{"n_layer": 16, "n_head": 4, "rope_base": 500000.0, "parallel_block": false, "init_std_qkv": 0.0296, "init_std_o": 0.0, "init_std_up": 0.0296, "optimizer": "soap_variant", "beta2": 0.95, "warmup_steps": 200, "seq_len": 512, "doc_mask": true}
Each number is 500 + 40 x the weight over the matrix's rms, rounded and kept within 0 to 999. Layers, rows and columns count from 0. Numbers have three digits each.

# layer 9 MLP up, 448x224, rms 0.0944, rows 205-225, columns 0-223
489507532526524540564471496446459473490494523509490493492528443517462471520514461517529476509535452408456506532451492484548546517476546480497499494543429409554392543446549543556470439511489537469545493505514473496566559527483440457447458558476514471507523422534402534502489456541554432514507477492502505476507494437460550452587520505491468437479531489508483520572487536494487493505418516432484564488488533509475551425486489530471475556469489490532470443497569491577499483433477471548454479466488535468550447523425511540535570496504503537546592486482570473500520491453487496480511502567557519560524531519482458544538523520481472503508472479516560453522490533471484423446528
497485527518376504474469511504554507467578570532489502465536442512434519558473501503471458531539486494477486509496493492510550529496432453530483502514484500502466498474529520531517460538526513487496497527528575532532460461474551529514446530442515520510488571475569448524467483478576479426522461472513507488509489472468573428538514478519481457481508610507524443499473473543488521464425452501545482513571574480452503560528536453462496476497485517502524461447484514482568523495465443447552420523520536577548485545564500491487557494492510499467444481473439448495522496532459551551516493554458494539491514568512461457528459565565473480532506456536518478503463522518475540506472
500500466517525463490489599527482512478586500568580539528519503495460461509493524501482528495508544568553507475569531486539439529460472434565439472446493536661521447417505466555519457506465464485493484518513480528486515552556502396484483473518466487515528464502545466525445546454523525542464529561482554525486512480482482476508622471478559583524465532553482457476437472493504532517503490492480482492509560510476481502476555540509506511471547489488446466509503576551559509478488529469523469517475576527479474412519475461559554516454538501535536525490489459481475486431521569415570502527476555518490484373498523451518512546527442435496414465542491398535536435459516503528476
534563519436504586483460477508509494541534472530470541501475536492494494471545516576561530477506466518481454481487522506475520565474480507472480463517494511477546521474544546499396495488482517534463510475492558620518520498457442511533504515592488521525478510479540555464448500499541435479532525573496439477575522444508522510570416425476471532438498466554547505553408519474536440436588531468458425431540493470485543478472506513505449490536572523490420470490576479503471449504404493522513480533481446432488510427474466494415494455516509459524494471495442447548558517562475511579483494513544468512468591530507502507480599427432497534474513442468476507430523533469433524476525
575467540507476510528503499431471474458549533453544522509476563531492478444568558446459536481470602550463497474490546440531475525502520496493540490466577469525453522478369468499502539539423428455455514545457447508547552526595500504528542515472534454457545523483466563504488487449519413487437482512549467492436462585554523433555500532522549462408508542532524487549494429483482494447434521522506505558572544561453449419454534493498485387498528478529517501452461450541500472467493495513459452523474548502494574482561470481500506474470470482446556466492440498465432500540461533480513543515510516590524403470521564513457415576461478572455571511561550512497474534534472456523561
492489484496493535494460483492470533524457512509506473493447473534489432476508568600529476532432445461486467460423460558492552462511431519521516537490465510446514442517488500508476465441471484474502543542541453548523494512474458462481546559503497522480558527583487574488443470542499430529470520489416489482532553559448425488487499550490510484494452524566468422522525591464483484478475474530453525533415511522471507449473500567512554452567503493546458498559448526501570486516497537615473510471522512514491574493471543548613570502464511552552577582593445528494572516566493491579523487490491522489497514464454478577500454528482440507461431473545548521508528497519434502472456
438524524499455505515473549524466504523532521526483534475490505515438503465517481483500570476519507487507500608473550479564486448550501465400484530496545569484496472463512502445546525513489504557483510494459454492538514586498477498505487481524506543554502518445520538468486581519483512586424511484521519432505503475447490572448492455558437469454490547536447529533550497524487534430520518505436534504473560487435433476526512519447496517558494568500507460577454480578487474466472494502441450519546539444482513559521489464505505512421507541520470469512507494421571432509488528485488472542492479461480542459577510559458538504469515530435442550449486427495522518402591519486533
539449504498567540491474466506545488519566468514493441484557486493608534520497464505543519561525444497471552468550553510458551464548538456441563475523524515542440506621422500552564518489417491457477445480422467467505458474499470480446547464486498458529546493486493485562425579506518486482531465459547488566481451424409527525497567570454474472495556521567528448458565438523482550522508481592508516471506479469461368495529495507428516485533560519580497548436528485439468571529476471527481562525497483532488524504531533516527467485521537501589532502555518485507467483437467550555459508537484434478461482372478525536476531547485414486503463506502428531490542574481471515460579
556507516469559477528486478575532463512490470435498466496500518407571465527490439506487476504452583449548560440508503459518496571511504482536503518497456455433502403531501500495481515544511514469480526489487458493458510545429407550460478542502448483521511469537510486477482472504494557538508515451499491520459499493426518497458481443533516492367453421416445540495470483432534480504515473479470439509544498461485471519529497473507493521506501493527531507548536455533485523485436486481520534537478539522514481503483472525457478569499522534388407515456438481498538549549524515586456497511505550453496448510446474542505527564501528526502572541573528562531548541493495510533574
505589477509474450576523499592533558585529523438493485514472474577467476466555468512495465486553490476557482511487520508530401547471510439496506512473486463479509501446507568506447510567504453510541470420443461506517437465405523446486542532468471520543449457505542450451461487477478456527441535483475546502486386489499454512487476557504510455485514516520518533495508560503521487496488507598449497436447456448548480436522530527481479440532574502508476544543523536525470516545556544598584456428554512491502501611502487428489568482488438452441429566540532545503559543483527538470517467488534492479416509489526407491514482521500500468518410553564524551436545482431495450517474
496497508510534536442399548543528447504479484474514514461518551399499451580464510489485467504531533443442507513406511481527533474587501470488466498462484479515487556468615457447492467471489505509463535502502431489440500569490440474508438540507475493466552444525449514494487557451548490495544515542455536549540533514525477491488554416476556474488463420508498475470538459520497528539496539535472455409499526486453525526509511442539494549513499547527539454508550504498570516598585515578493570550477470470505496542493487592523508460524594533498544511494561535502477536505424509525495479560470513488466499460440538445500566464453489516529508478529529537497486493475465486450598
491412526530408552472526544480487524487467441453459507419507473503519485545536514441439479444556516551442530482553502556491524447564495508488494481476541506484437519580437514437514531455513483509495491474483574497447505524494441473499503489488522542496471524529531518459555455501457544519473467505485477534452527483576461509481479509399481494547552455511470482540457535511551453532524496549514463514450452451566567477551527510559435542539496514504539524531473535508487487524491542557533480446528533425496500549574457525552524468500472538494435500460460532544506477511455581529537494482578436493541541440508516498562520526460439476486430535554493531534531494516512500499469
443509545493514507512468475506468534566535605485527454495492552529486459527438569498522542534502493513504420573513468493510489499508449513526524513494572404496500477468484564511448520455466525465429521430553514481479555473482502490444480506538494518487540462506517526531424489551544544568532441490498506501504483465499550487445509545480456494409455446523565510529517583513536495499570463452525448554450399357485458392480521482517494470472491549497510420469505417489515558529479448478454538493518470550519475492539515510510513462559498454497457520512493487491473483454475466422487549523533543454477481515443405427522519511549503532499432520572511513498451477514429493508510
502516504456390520443558534518510447557507480501515539483560479481447555465475547479503454517553523466442475423498530465478521520494456444442490466532449454464550479482485460572477532495580476477553455538494575489450493571457478556523584515509464512494490491485433554470510514472489393464556531463441409496484456527456513524515546470577518551484460534499511503473549508490472528538424511516541477495533448532523518480469517512599530430500573502519406439401530443413502447491504566494520468547474504485524464494504448583524504553465488547502464517587500571491510520471455588464514565553534543536460489517527498514545443462473440562464494495601517531485584495505506490478455
532493492402472541443465429454549538447505567511659524415498463469517504486503463491525536540552528515508512472549482530547434431518449525480525410491488520490483529491504439430493495563500508539500483523436528521502527486472467562458467529531536526441542524494524453554524500463497467462493494527370561430479560485523502454530457391521517547466477441480478458548471415554438512503463470491505515530460494461548504470503562503528528559479491438518547479631485511471396546445493524548445499493488546560513428482492494501542494512500502475479495474507481534543516467544476503539547438505450523505515507463498487563551435492523520474562505517514523475557442538537441417547498
491547566437530536504498483530482489548525539460514501499506567547501507435525507522558533512538455521456571551514475486459490490372436480409557539539533525495532530465578430505559532513459595514436529480471463510487424548412467522424475527531460455571508502443460521511550563482533459471485513480530568527482502541535474560494509545562542548479528564524469480508534521512556465572529571481567453530547486470494470459604451581486520502430501492542439472530500466492516548539536448489524490458470549478488536516415442502490485494474447497471501490530567575477511425478491488530478512500523442485497457566516441522493512413533538478538524523444475498555526509515580505516497
501459484520518516469445504396458475494457527492442493481539528531558465482489498459511517493524538489499521441509503512555499439449468483486574553569593535493455500541489500510459524515517466492443491476493513448508444486489589495550463527582467460559482446517447511525478526544553489460526505499427486514480552558546538488534524441545548524547527558538518515533511509469518446454467536513501467430537574490446514556480482491530584520475552520505543491476454484486475482480477517487497530450532498500409505524543558536530477505500485526465479484482470560552505541545526415503478599522518465540524448463541470537374517518441492493455512465525461450509504502456463487512551
553475502418473523471509445523560547439477475518509494444451530523533491508464516487556472502461521414567519478454508447499469522488542523487590480509416462451485487528424495485483501519483522499455470521420533531487548471475514497522468554495501480485521516554505472523490466549501523530501450502485413553453514545497488548505540502433593535458452497529522523461476449482639553493471518486531539504473490561525507500501598529450520453506423531484589476495478531440480538489506504509507533494427526518533568469539516427472526440443481509467529484519559488459518516528432437525441504473556490454548514446542470515448501482498486553514534562490509531563508473515518532500470
453617529475459537466448525446517598522464426512496473489534481419537477517581447477477522557460541555455559472543487454474502528487512496456523462443543463492512463509527522507473497501526559568497476534519464488539488538483507578415517507576458485513470480472534536527511478553490460517532546547499461441543556484478485495500465446497482463520478435535529492484496505469578456477540513550499506448466494491423473461498484556526484491470498464555526470489454508493518533457524519520521499479493477449505546576489418522464463483570528497488493520499523491478471518503502516499501512488556575512479505456547393523493599517476499472498531487571554491523588435464472422415484
503540449522499501522468554543508413485535543556476466557562484446500551489486436521541434436591503488581500411465539513546528450477567513535522464531484618540557478506502490489541504500474456503502536424501550511541468561422461563531501442513511508517529519466417486447462554489533546460470441499460532492521547517545485447562491454540510487573509526494554535509549551573467544466488535463559502493481573447539505530539425549450449470428537537440473490506489469453468530524506450513525486453488515480498507425508557474525485477466481583509496461537509511532482515499512462485513556525469460490457534494537527436492536463490544458478463500507504520471496534463533474480472
504491501470561484555464477452478473501635538516504479508458486530457560500557502509430490511551495467518438496475486469570456571526509600505547473505473484465458536488572568520455550548559440499462490443490493496486541485403536494531464480496491470421532405403487498511460487481507533493532478542476533543454473479534477565503487510430443467461495554506542550483451450492543560564507445455420471462483588523521468491489558525501451507472482547492449531515454448474497508517496540459561445473535539510479477451396489420490467503523484526512462465531440497498487461468493526488467576479434479512518523502501540466438493500547504576519502393523440463587508514425536523553472
# layer 9 MLP down (transposed), 448x224, rms 0.0922, rows 205-225, columns 0-223
519429514482424423445512498466472562472415520468490474470515457469543551463489491520458496487542493412492501532471433469509514543498548543500549468464510448540475465438462497513507535451432559532532549528608512517508527523457525498445490527504471499541463521553512602514517521553500477569537437531438499461545413481487492500454527496535494532487435457465552579563476498470526480489553469531560519429509532440536454542460498496502487441553498540453453457553508501502434467561474532539482510519544510492552475581485452490455574501509500481478550470492542532462517538515449533456488491509506562487486481442429507471472528541530469497535458499491546513432468552480513507415489
482530537585484495453490480486476554516528480491503530479443551531498545514481548519548495397464482468495472411467585492468506553501471426495473531514513520490541564533527500512548548491509513507474486526487442458536484585542593462492490483515560496495492572496423514473512545530457509430511476512507507493572469497524542444486507392467477516565432552477445483512519439526476511454443473436434444526479504489497476493499444544481497494471497550509508592509479526490545477500465524426496437480487512558469503449585428514513514492491467525538554498493548547448501531449475516551506567501475480532526504505465504504528410470447480498501474513479518494483454533467492495478512
515489522496474479469580535531478504510496465504546537462528478510469482520515515494490505483503525480471539533466553462573450489516507470458556471406465455586493520519509455473480486465448483513596506470450503466440537554542478498533531441470506519553529511450429427534485436516465481544457473491567454381519455536481422441518559488465480511526472534513474396507501517549464496486469457483549518491563510494527469520510525560515555475518502488485434507451485494482543427513453550456579559434637519573417473417455531453531494449493529497435518543525472486554499585517462413489519473519516516523545477500630503497466471536529476470555559508509559507535435459463427507482491
492521467501541589516413558512573513456526538460545516513570480498498572515500550543514550480518486492526489471506457441470513364494420524542468517524460511485495481483483544461443516582518485550506502448515564587460519516505451484481471474452485507437579460525509526473511482470532466445565504541525500461494464551468420496551484487568491502475563410462542487441443495485521485523479470470486496432499512473530515412457527523597455536504548473482520485426486583532507552514576565465465504495525420545473503426579501527484498497451533497499483482469542484481524478507540433526531517538535481455584542489537486553480513442514470505525522467536529472487435538471474431437536
490477525496532498513488398463565467443506504519517525499480462524511515478463460489469590457473479499448498451416447522428523525483530509478473562518527463537528497556485432532582575451484392508498582546455519465468506539466484470537481399484559442465613507495485559520552548489571453488454507610570532477461479563595558489490526429487504475483450552466573466544515486517457473438450537543568457520500515535456537482398486504469506461513521505538468400500525459525460509540505496524504439515455514507432495465520591463589537561517489467491479485429422508551461466502479477570511519462519471481496449499534489458550437533529474570460550496470528480469526469456535483494422
543534487491467501467531507435498495551537512498514426448452527511468516519511513492534516516449524582483438464478494419530522464520428514501428532447568463407520523507494486442497525469473495521491474553517501527481439548478527506506528480453507542566482499494530488523492518485556518453493623545504436455535531398493530537496520445490483441520506517536538484482522561487477501449563498476438518528587469486493513408548476488472500589557386505509542490569460503433510515514475446522628462505544443483521562503510509488497473438450505479490485512576540517527518464511498512568532516439412483533411483409462470486575476518501413532499573525498464541468497518564520522475467
514454507506548490479523527482505474534482437559515474463495567481488536540441491494485545568522492442473503480473499432522511576475501553559511511468476389431519469503407494536454511515490542454510516492486529494482507457545508494534520532499433500508523504473497520506565492506493413453573551527551497551456500516495552467540520523495500513471505498466472452493494527505512522519479453460506499475432437408579512529486516501556546502512484491575528482439558505473451582503425470517524530516520467548556465497448499461492516474463569520510519440537527534515468453555513405544507502466526534580488462544481577479580521443513427495515505518529549533545485534544449515539521
497461471525409475501453486429524481409502454515497479476522530474566500552453486491458454429484451516543458524516524480457511488509484498502497498488548471442404543501420486525540480530522406504519539508476412483535509531481524435526497514479495497546485461489560535565473558505547451436564490501561512582429536414491515495512470553480450484438512482477457498456556508443420579430536437451512516491541414530451445615514518472507560516592460542576554481399490450492438505463509509609563488437559532617530477480463560513408426510462505523435501494492500538458509476431489573432506530539550485507470476471507526540485523456420404469542446567488484548529478513477576461484510
520457446484472497454523499546539506517555524492529519527512493481525537520460418530551519549444525533513453559493502475474527503506513573540556406520526550507546519516594534440484496550482554530498461570482476473527456535484526581500439478466541526511516473499463469407481502519495490445485424459435527483560518455468539490516505490469536453495520505512539482537447497544493507523501495523496513448501489584415507491552536480555536480493532525479496516491551441476520443483510496467474486563554548494492493524505482442510505508488440477514534456499474482552460464500525481470553501550491462551509581559496484501510479559547432528454529525541490472488484456483393478466437
572512462544527483520477523549498545422534421503482449486491584455512494546483421522508524476563538563536487464488536486550552586514559534603471512545576449542511507472495478518523552529438489551449557529519507462430493460524506510536502564569505498521477493498424528542503516486515439470498486514487387524540492554506534551531498594519487523521465517478477463401463485578495487501516485542547520561544453512519453516549461471447493527506556500530526481469527479589576477521500503491517559436553449475546569546524474495452484520483534497503557515556490467569475503596484464547455473510414532535530468468430537531420551547517526564495543510474487447556464507477575507459553
462495526477470487550533487484521544464442469513487461467416496510511470440541587454534479470469506487454451504506557487477492566482416574528546507453571463562525435515551494462582531562529532428531490525560503481508510476495452565513468445500557537513443469504537543511452503526480455472524488465478449490504596491545528543472454544549483548552564535557439527401439512561520535464571469515501425497541494466565516541492560551454483473443513543559425418442428517507518522488498504421527458561495468537550531495495436498504457585515560422508570486512488495551506470565528501475518491449520523509484495511532502462467523554471525481482528494492553509561487507447532480495473
444509481549473588549480505443545570493437456462455422459509456547555569503503574510477451479495467477460523545509520510457467496537533501583511506549447484534501509519527469474505457493487462477482530497463497514460497489530512443471524503468473520537483512464552413555548541429571517526519502504527428452479538533478532445531556486462469596524477512442471511536419510482514494421489506450490467523450461440621496470434514539472468555479437506497546525516459553523540504509479464472548456519587484458485438484551514428568464444481487572577545483529566508547460529440508591508491499470519502490477561538514537492530475493583455610457481534549477556511469515505531485477464
478436452552583510507481481484534477503524572574547560492504509567527406498473519419509549530538444549559554429455420497474502436583513482503468493494536458514526508525503579527437475461469475436515552476540488499532470558443524468539473517512512533531513528474550540498462506475507479338437475401474508441535502469516537448488469476433543493516531485553498555439526470472505485531524513470417496545532439554502578525499436477543510548440440508483413486453464522455558465497531425538507454439536514542508491498514528513484489500517534530485465455510446524547489464538385498502546547493440445544505462479529499459524492531521425477529478509489501525521541499504508456557474
396415462473528527451492529510554456507452575538594498528490525531522557514564438485478546495552456477471448541528528489404481391504440511539545476483420468485524517526482490468462500544501475510573493528502560549535456504531509513460417496476515451488585502546579493488496461474485444501593418463467509419505494552532529482453528522467489505436478486554559488482483444522532497570553436436517421545504499498493418486510513562511492493480468514536483453432509435497502483509537437433485458419519520515470499438519525545519496484528459469526473494524528505537426466453513497391526478458507502525460476523503481422596474522461470513559466479459426511517415490516470496552506
512486485533522521487488558449453460526482565471535469471488472491539487478436529528569537575462528558509493452467514537562429483572461522509510465479530490510499465531595535488463495486513506512499537494468478473488522478443453496526490490428526509524456423547511513531544486408477458460487489459529521563538509486478542487541631493490528511546479432436512537521446553534480529466457551474388504546533480483482483465452508511491549469475487511506414467467598511532522536472499532495575544480495555481458550540474436470515513507506506597435482514474546538514426499507515371519478471497474528615583503485533422512470570515491507576494511516491543536448532525543534513524509
516551450490484460485513454556437471593535450510524484567515463522473513455472483489574541487439521539447480593503460501544545456513521537526492476504500436514486467566598522498514457475568495539485505577540538482529485577544522451522499529570505493538513497496515406564472441541497497560487503503473404522544497474522510515505450533436429497536519477336475525489498495572518520539526528496483462440565488486561515539493468438531471477554505568449554530649512517467538557521517513482454469525495550528509498457495496434448482529502481492499540451503566444522358508527504488494515523459514509413507477537455515435445513482480438470494537585539519474457447486497518497551520
425565505504476478468518478468469509492546509462465488527513434507541512537428456480560485490488481481583520437465507511454534489565431524622459538546520537509549515535516518530485549538489530462504562529532558498527496514501438466458543512536546502488432564576503443537472462513527483487493497494483526484471457389470592483493497435452543485473528533468531483484475493488490504514532471510523521456459522448482520492491471510450474488586513479446491561460551445526549569445533446558532514468436530453570532487531523547507444526551522475499441478442470476461526502488533512520496466482514503431526470560486524543505517475518507482562477516506474537474561462543500583562525
470540489460472501468457483493443449498515462467453560493582484474507541472515435515432570514520500505549559513527426581516466424446480460510509497410515501508536555451512530526490483499540463470500445468509530469459452547530482494461520501555516518520438465489545485552517518501537485499474507449513513480557436580482544523458507441474463548499529534451502455510550518488452445494455425474543531514546482452486474537559488472515523521519497490482433537488543459507520544500514434466507482480583406518445587399476524545505539520514508454559552476481440567532458522501532479515577522474453504540505521458500521472521459432510557558472445541485506455463469454515462513479454
498558523496537498499446541514534527488496486462486556496418524485492516523471450514542514480495495475495571450531487431474521570511516481592500452513516511460601519561544493514495429427431487585553538553556563523515514508486532490483508512552533533546428487501512452518520484557478470547487489444487485507567550497502492562563556441507466506598473497515506524497579503556474489561441569517469463504474543482440553469570445527551509513489517505481502437490519407487527536493522552533473448498517508508442460567532488450495509531475523472481526449538528535451517554466477490388508496522479517548461528511510537458491433500517465498457481520441543508415529439555487537489435
495483463455489469443498512500509540498517462477530492558500515474507573483521482591527452505463455497475528457428451481476477661556541514536465541456565525486475499551474505538517456454486483515513505492473522538469479513473425477475483496464471421421564515592471489434515494546492510492525514585484451463532451549453509484485465473510474547524487510476489500509469543524541584536414486512482538481405535470487528513551473469508486507539483498538583508541570493564503487501560542449541508456532422485632511531500440528507440510514497521477456572466553527479463543526512536450456449470511511486451464461530480563450538530562470554466481569513553501471518480511516500526528
434423555485481484517509508518534518522460548445502510447515527513549414431472507487502488435518474524563520526474501455442499608554515506515503498567508470493529465494499500493537482432455517489576543598525457481477499573479394489447474492515454492536432481490478463469499483503481490478500497467481576485469465423492525485504483530462581497509531444522464553495502401472474521511524437524532456504511427441523505536477560514453543545544482492491513520451497493520499490470515506547514491517598560505484455474503515599447478471523490467474493523515584525460501522576446498454498465492609482531511478507464476557547506471485465439525530481406520481523482505457541531534509
# layer 9 MLP gate, 448x224, rms 0.0956, rows 206-226, columns 0-223
525539515476458477573505470513574478500521534525521462559541499437498507435484546504492508554517480524511544574564473525471463516513477558532543494520540486455430527563500559460505447571447533519444455451550496522456404427440491492474414504507480446469477461562507493479530446479529468510551528474487457470524502517497491505534537575445469508512522562490541441525470547547488564583459506451516528483469491512506467494472538493499505513537520534505430482446486534537488496490471490532570530524492532453557521530529598430459433455534553474406474536549454448523464572443547504501522439573467518531428512537492460530456506544524463507516483443491539489482535495509466501516468
547472497495497514506540564470513473494431513473507503539400521534396490517464499558538524485548508503523452506460539507502510497441511590516525563510485453443508498536464502531583515516517475484427555441473508440499480497454543501555473489468438494368445488516506506476503462537430519512551486454486513416511487538482483459548444562617504516462473537554541512507572512505590510537495484567450453506421476552546539484499572506490469554526410557499571558441487387516556546543500530498525430533520532427562542495517578486435495533449531461512573465507482490485562567433502553433394476494524497474549494522423494486454535524613529512532482477467463522508460457464499509537440
514424513546541441498520553539469511427523573474519446521497438482542510522550467449483497531429514554472570514562462503521418502503539490445457476427530470547448478529495451509490455496493540444509477443484466437473440556537536559495535537463445490495534438520459415522545495447518504464553533525565540501546474478503521443499517520462509416518496519464432523447527584447470537523468509590493597469440472532548469511553476487446524522511527563551516490489519471508408546523510521460504513495481527526500502522481515592544510516547534584449548551457475528548537480476492577481456453452496511477480443488529428458456453538524481490496441464442595476508458402498563509524504
469544490525554559518509522516451596555535441451432522495525443476515416425435514518472536419552493580548485470507514533446471536590492514478432536489477524461457475477492457417603529533488470454552499478462475475593512499494500468560499500516543478494544475459534533532544484467536464485515504535479549601586502451506518457519548481462475492520453517492537517520468474440520473516518535502526489522531474511568482444477464544484459565557496561499593500421463548534446562490563507526390507497478539412447580529489548521497473477572498496458539539501461566486527436571571520485533463462555523450496531490525482496499520474575405506469458494523523515436497516479540486436485
422498501498440462447517508495482506515559510524496430548470522475478459504523550556497472451439476497506517425520556495532503435512457511474511507495487435450531536458505499428573522466506496505548509466428453542488451473484476519513494487500470602555488492497562485567477442576584480487486498550441488470549536425511554546498469546547474485454514486465489534458556500528503561544516428526467510490478466573551514478517466535431504472565415472420531528496517487542495517548512519482450488518567423474513465536575556512467542510492568462525412568601561511536539526551502509455486529535527465456454449412497493511551522519505532481562470536437444551483493482568535495549523
533483533484539492449461508535462504394581453541563528519525544539555440530496524494514471577516503496494532544493448468440493533451518484455511487457520495517512415549444463542465512562469483511521523436510559523569438521517470557483509497482491492473589447468515487513475586484520485470486467479491465460537481479520519522521470498478453503546465482468463485527527507444475435521464510472542596543526461500507500524517497478557527510492543562442465517505546504490500465514475451444471473460533508465439477495505525473483557603415469489490542458483473495531513504539533506494568497502536503550479534527517508488466531461532498480481462523447533493480555479538540527499502
519447515545544523460486468526474494490493519507463550548598499496513479430457536480449520534463453483482529508466512577528567526536552532515456478526501472501446503473441470446504516530483461487550510495502499497504556455505472507495433501522470482441546483510491553583536540472477488551483496488556554465495551460538531452447516473564425511433485538565480556460518478509544506506493543449518480565519457546495529525441502491496403525521482506401564510540467549490450567519501464489465411525471462461538536496396539492551416474526471415453518486462517444583508516526567543570470478500582575505510354528482337529430514552535533511546452512512547529566570446398497559560475
539467483448514490497484448498512541432513509549465497517469481451457521433424448494464508454472490394471542503546485481544496540504452510486438533478510465488463431456457545516522502463479498546477544522536559514471565557477512443466587504512508523553487489466537480574544509516398470516415555556460495543507525487582450540496497492422471491535482504517562478467490426444531470546508472520494427449471484423536505526441522502494460481478556479463495454517561485506462479507531504537531561518495498440554480496477497482500538549526531507502484517589522511456518447483472475526553507485533531493511506483500493422441559484504498500452425459461526471487518466528607510573484
553474460455492508487443421571525559465531512491505492480553532462486531508533541466451534528507517457531462495459541464501494487497441479501497460538546510520492448486409459502587634523475516488457486505451488582510577578543572515559534525492578549592491495553513458481378520483486461473488516427563490475491537568464523561482421546463483505469519550502558556394475448529413432524468467511474532549535404477536542431463419488474452433532489545503526450414508501543547531439537530478486447561455436517570508560486507485478520517506461407542495488473475464511534475539476564481441553454540612491488473493447435491441429486582520501445447523464495558474473487498528464511484
534578495468463500451482509495560536466443515496550561550506569446561459430528473478481492523438521518533413479507534497516489508459466557470514531493499445530519487423494489519545449548489488473614487555449519477474504507501491485574569556493582503507522535520462447515505479505523567471496453468542491525443546496430556461439451502501550558535513504513528506456569503523482624506526513474519481476422492541486554404476530479411544489527509501464527575494535455507442502464498519456461496560543493471527439480480482479499513470529537537548436447507469457428518487490493543464518470487567507469579580500510531520494476496507425476476521494483477438454491487450514496493468
529608505482466538456454452498459510572465496451487425506535407598539512513505578483463468462529510498543565484495495493453531493512491499516520508567493459589562449515511522498478524458454535433464446519474506545526447495533526456482539509387469553447552485522530516507429500453549513495516503539527492482495511466473487455532523533498524567513444406506482538517471494478544546458455506505536508519432478463499564465461541566469469486500458435476494489521446476451538487492520448517518488568528453474510420485564555481538504518503439578545493485497512500518491508483523569586490491490538513480535533525576531479507552549509541558490531477518524449517493476547601491442427
509537467447518492505524491504527527535458509534499519482547480528492416484460541564476550519553475452570415565561471408502560425403485549435503499432523509489488539473512547462535539546412529476485503422566497505506577524499512533535508477556517485500520486504493523467415440546480542464430472546474525427512597517496449515513516504477528550495493504493520570499473434558396496461514527480463489515523528526588472543423556498488508509491530509471564472427534527437514513493513450513523511536485530443448534500519517475505496559510487513554543489577523482490582479540405552537509475500530459519479471495514519420552494522465508553493478478432559537464555529483525462428495
494533593550558443516533521447567497516419395527528477585513515417476526532516465443457569420433532489449489522510530488500547497478519474470526508572514452547462478554480547501477516540450472473473568506618517530460475539454468498563445575459548462399483459510597409434536440504538451467511515589577483512467451505530484489500487476499492489537470469553510543492412552564545401517493531486495499480492506482511546521574479478445483500576544505542534579479529538463537550497520463512509459526547456466485598463465565517476493526519533478481473436533528468484528562504541416538442536500502506473441486508504591472553533557442521444458580427498461526526524491505509527444454
507481460587491564509522435505593489394515537470475500486574558483526498452561472524436444484540513466531523479510538473444531491416564542485547506475515459456542566481493411497544510472511507473493519462519492545465533511460532465494461559493496517515515495530477472510504513558531472516482515445472512477500477493600535480518465563515506485442482462521613460484515519493459477547507477436493434555487473474493578536514441412478500496547488453486561497471549412556476504519471577419435490542491446526492455506469552468474506545560498544486444478509512467491512549581482511511507531490558487457519491553506491422478523527431505468491535437556437462538459542453570605499500
446460531482545602482489512486518564448443556501498515494477511413552512516515505518481493508526438542513472545525467574530495509484512518487504438517525541537495507462477483432494574593438475403450501552468445488464493457533560461496545531535518483495444523541474469466531510508495514512465458565467543473457499546452480479459491545563546496463495534551483515497560513546525501459474552495518540544428475509508576415459503523464482479578459538523536481490524457567534547487563539463481456444563465511487522549430495533524543527487449462459550486466434438553588507490561475537519530536578493416514483413511467472586526539543540443500537526522525580483525462436538476566519
493456406517439451501472458442517438538554486537469486429480538533538485436474489459523505457553445532464502480587381542485496451416527469505554510517576491596506445528530577458461487579458522470543535474549563487516528466438522534517449472536392475504440547514563452485513462478536519470463488507464521524449570468452480449463511490523542528523494478530522456525546569488485467516506501482504494521547470488503496554529443500497510437569509528484539513535456552486487466549512564541527478466601486503547510447513495572531569517490524541516469560534482498506497481454498497547444460530489590468501473465501507495493510491479513527492489497539430528540494540502484491516553
440476522530516506468473456474498492527526477480496556553575490494500567476494522528441561503500515490514557519521505583500439552385447471502479463481481562531511502424486550562450476499576545501457536509506467527441463552470516510479525478522442488505526513530506484496535499514451517545477483535494503521472460562489509517521471464477445474468475464464507459478502525470486459552507506429560501492493479537463553495585404421503505527563504531474440572440541508479475530488518452507494536563533523536497495506520485484476544515443478532524553535515506556499537462479484471506494552505398469537540497480496494431511481506534413499476489551517471499550518462535486513492427
505463473462547513430446478451527515475511496488531457469453513476515485570522490438509543505486481484452503440578513496465539527519474521524551486546439430539601440487419487555547519474414504466549482535514486461503552530477509423423424501579412436493500488542478456499579492557528520534497551517525497462478557554460517594515525533506510560498543539467604485418446509406487521474498441463520486476490504493525498462493529503485452494525504552426520533447474492449520477485533540510453476480491455511518559499481535583565508547542461540538439475483467500496528495557462449477504531503539428476500502532482541517547528463465476532537417476475535442584513522443530532617452
489519473434451598460480571504574510495537507441508440469450452521551477509511553525459390557515562483447445490524525490543507498493549514462478461526459549472507487510540492485440514561544463441418467446497519513584441429565496516510503550567388523483481506526472565519503515550509548437532498516455556504474497544538532556466503514515490485585509476514524489482562451477575523502551534480544504534516541486510453451493500473519464494567536533471576512507461497437460535527505598500445450425592486482533513532449503391521466443508515495484559487523526500547527505559519547486490442571575481477458529469446464421426418538514506393496490514480543482410452464451513519457557
504592441476474509480415500457510473508487544489497538524589510450563522519502540466489489492453570540569499607509471535459482540507533558490491480548495514406465428513496483510493461539450515478487484422440465526499541480474483517502453521534457439529472520509517552521474543416405518427520530513523498497569576524495525498489523580543509452463458467496521544601498421471512509464422464438506495468477508583495470522426455554582484561429546498631524505531524552490411451504493440483456484481558508503488530558482527470489522503532486542488497521481524494486543533535495513485502454502491472489524552499471456435497529499488536538538491494475551473437461525533464455454522
508534491420467525569477449473491456530489499575537551506488558448527486548531523470488499455467494505523486495542463495459459441590542527492471485528580452550526504538515499500509589527478443447522580486526517512474438558491409516520495506510524467540498455546514471403485475424507464486460643494418451496543475501486457493513425470519484543457536542497512498525509497498520516476477568550486501489555476483515518496490463488507522530505458471528503472425516541439501464485512497519433463494513439536447517513542479539453530517467401527444553485497505622455539508502442503570522491492532463464544521501514551506522534472486463465537568546520485550438487512469547403557510